Weights of a small transformer language model.
Architecture: rotary positions, untied embeddings, capped logits.
Each number is 500 + 40 x the weight over its row's rms, rounded and kept within 0 to 999. Layers, rows and columns count from 0. Numbers have three digits each. The size before them is the row's rms in percent of the matrix's.

# q: layer 8 attention query, 128x224, rms 0.152, rows 61-63, columns 0-111
# k: layer 8 attention key, 128x224, rms 0.157, rows 61-63, columns 0-111
# v: layer 8 attention value, 128x224, rms 0.239, rows 32-40, columns 0-111
# o: layer 8 attention output (transposed), 128x224, rms 0.268, rows 32-40, columns 0-111
q61 106:462518505462505455478498484449475527485512469466481466460512485466471546535506548524484390517477470536536491514424454511485505469534518523465486507577538493529469526483496466558526449499536421554501487615494488504473385564562462480479513482452572477529476533560453519461458558499448482472474558525460535508501490560546592570521464531500
k61 120:514526521448460455444553522514509530482484532499518454451525458486481577450542495487425517465518408598497523475553509534397462563495535532472528491511496506497512468461497535433462464512453567504454477592486478490569407514475558500485566534469483460477519480516531478521547569444472474559541436470494498492507556530552503486431490452555
q62 111:526540507392474505503498518512414462432545608501469530500476570431515465558524475509509487509523441540498495487492490501422472519524554551505461484501493495551488545486511547551495488469457549500476508544495523497511595478505413519513566533576480504510515475472544471476468544370448479560530520514463525490522539549529509505551456493522
k62 122:502493514487524457533516504461472533527497473462462493577453564496483606536433467582483539514504475462484503492554530506506496441482474500516462508479498503599532490493504480438468453479482516460559528492526462429496579520512486580444527535515452570540473508390483489567550410485585462552460517495525455481471463468500494439484472501491
q63 102:436434575537534513506492537545456479525523531431477573499513509532521592549462510528491550512443513547526507514462492593442531524535461501506522524560489495426501493561530516531428537530519482543549485477480491451503516461450548476518517470471474507542488502484518436443513458604494497505541460483557484526449505484548454411582589454432
k63 127:509489459464530594455489498543560512525516505474482396498537515495524532520487457455513493339494542555492475440498532504508497465557465542487506496514516564446519547515498550463575510508560541556503422549538468483549476535508557493470504501551548442507541483485545545593522541489486520523522472469480520416408487464477534511542450446504
v32 104:431456500502514551542506485478471491474447532550509518473427505494481509520584442511444494521519431475522551473526489539615527440426488448510467464480487478497451558461531460488520535423489468509490501460524567487547440505455506498444476519471523453499489427519535442460522466508473598514525491426531469487476430535402504484488484552492
o32 101:534503511515487515452487446496465530486595446495507500548528493568537559527541552491549486490544411562541483512521511533527415558552527497418522458495496545427489457506478464474510492574572511555478593540536481462543424525510546560498517569494508463551541467572537507537449425480489452507452484563464563459532558526425562468458432461499
v33 104:494542516580513442535423544553478562511438471439453462510456505473477468556501482507481489455473544514454471442419538558441547505535585493542512511473505488514534535499470502465467568492489483530514553506490508458478521555542585479517500517403483494461452525495513541496495491492570574523524481485562507463513472534541471555578501502420
o33 102:419518463429548522463574563479562436574486542503450492538474527557559473531511529454524501497433483454556524454529513514443514454437462454537522461548478550477470545478429475513467421554478490517487472532574425603474533541498499461496485514503573513494480550544505457431484510453441509487497547508459501421454572498479514502462507452478
v34 107:489497561457440537521490501496494492438531515472489464563508519510513508488619523503506486517516580524467473539511531554511461517448462395435468497522506533448512495493451440528540519529553580515543474536430446432540449454492492507516467518510492507465468489536445434469429440590552533531527495486557554476527544516503489433486469530486
o34 101:550482415507485548413523568509444489490453517517448529476580498486498533517501538528508479493499490508514498511409480545435503503509559528465487477465505475506418509480450482538510482431424484479479464487532467546545504519543486489421527548461525514504554525457523520487506566482516469481526465482489465532538554510502527502533493486514
v35 108:497450493492500480511445572552520456528539488497562452535547483503437517512530483503539480470586567513480549508479554476505507488520502485569468487561483532476491445474492523468476589530452497516439453494409494513514514497555469528555534552518474527483500552515524445513539460493536503491470415466525499480504507479502479548419446512473
o35 103:548545499538468473480518482491509524533521514430507547593503535553496478524474551532543431474509510561536460505583540489514540464525498495483566526506518396497517506477439519545492460532520484515504456510507466525491437556471546440471434475439543545495592459439493566522532526483524443475553514503438465514530549398550537500469498467472
v36 104:528475525575468601425461514491538484448461416557563539507492472444463520513483443517515537520495548464598551488527437553497456491487515450485524462463550589481528498493482515523510445536557493519521603480523438450435513526557547546476507488555589575544527464476556504456504575522498471550509532479518514461534499501425526452420518573447
o36 098:452487483511488433503538493487481575522521519513519517503530420507510560540556536463602443492468550533532523464490520506551543474450513496513506500587452487479510502490528508427574557505500555469508573516436448512499531455429448527461494530494511527490512550520485470594487505588433496444505533470490571432475481507510433479454547435489
v37 099:501459460456433499579651421442483497473532561542523543500543495458449526488462446476562522440488446620483486477458497503509478536508502475553525506429559479516498544512502521571494533519610535473541521469368532472502569431454486503507548550516569485511516538482497569461541482510451475458504457536574478498517521461504469508497458468494
o37 097:460507461519531516465384467525486504481466409489435489493466494480505519554517489535416561532501538515495510519486416508549528536567437516470466491447463550510451464498508539490517452507503485484549479497555587511525484495544482470463491466448495502436523566585502424563471571527522599553582438521493456445426498513422549542476456454586
v38 092:503540514531491471444516481490457485524517477480424564462527490420536451513558440471498479456493532541488551481476459550535527498492524544490504544541488550440441474477544512543473449530436490460428486495543550543489560498435523593518551456504469491496470475558448509564605473544463508597450461506535551521446546491485469511480528441483
o38 094:486468456524502557483439547483509389466433497551546496445438533458398525475457500493509432519468530501554461484556502430470517512535447534497500512515474448507536470563497482509460577548487510528569518526451544555474518548511446514445519500543574483456529468454513469472418532500467494521539498505484451538488494455541556467465516575536
v39 100:458543518478538546456505421502450521522458582520522534444487493459526456474457530515434512491500479534460528538512498505514488512528497490497508451551535564562567484408472467528507519519478511513565472497447511444518519431527535457527412450533471562489525505442520513498477484520467479530532528462494530482546487507444530496544495518484
o39 097:538480498509520422521546553504451478552489562507524495521453513467526622540494498473524532507477553528517534423518517534478449530476514486519488546481523506470500518531538482537499519423541493505545487530470538519502492611420516480503489539491503587542517450511518463503494529577504452483480487544509479583427473521549392535511532454538
v40 101:484521491494528540510454512493486501514473517469467559519548511544432548466477502553505455522517460516535511399536504525557550426494452433467468505484489535466563559484443494566492431475503473499535525480435465549517486553619476481492530468481536586504485416514512546403531527504510452480486483478467456490522445523474499491494575461518
o40 097:505439526476557499490543437500420537546536451506473510527478465541529460439517475459540533552546498523531486470500450407478486520561585396454471472570511488480583489506555509481482559491585490502544496434457472488452487430412506476548496571479535480471533461552513460520478500538467522525472452523467464479478470527534466462539466512509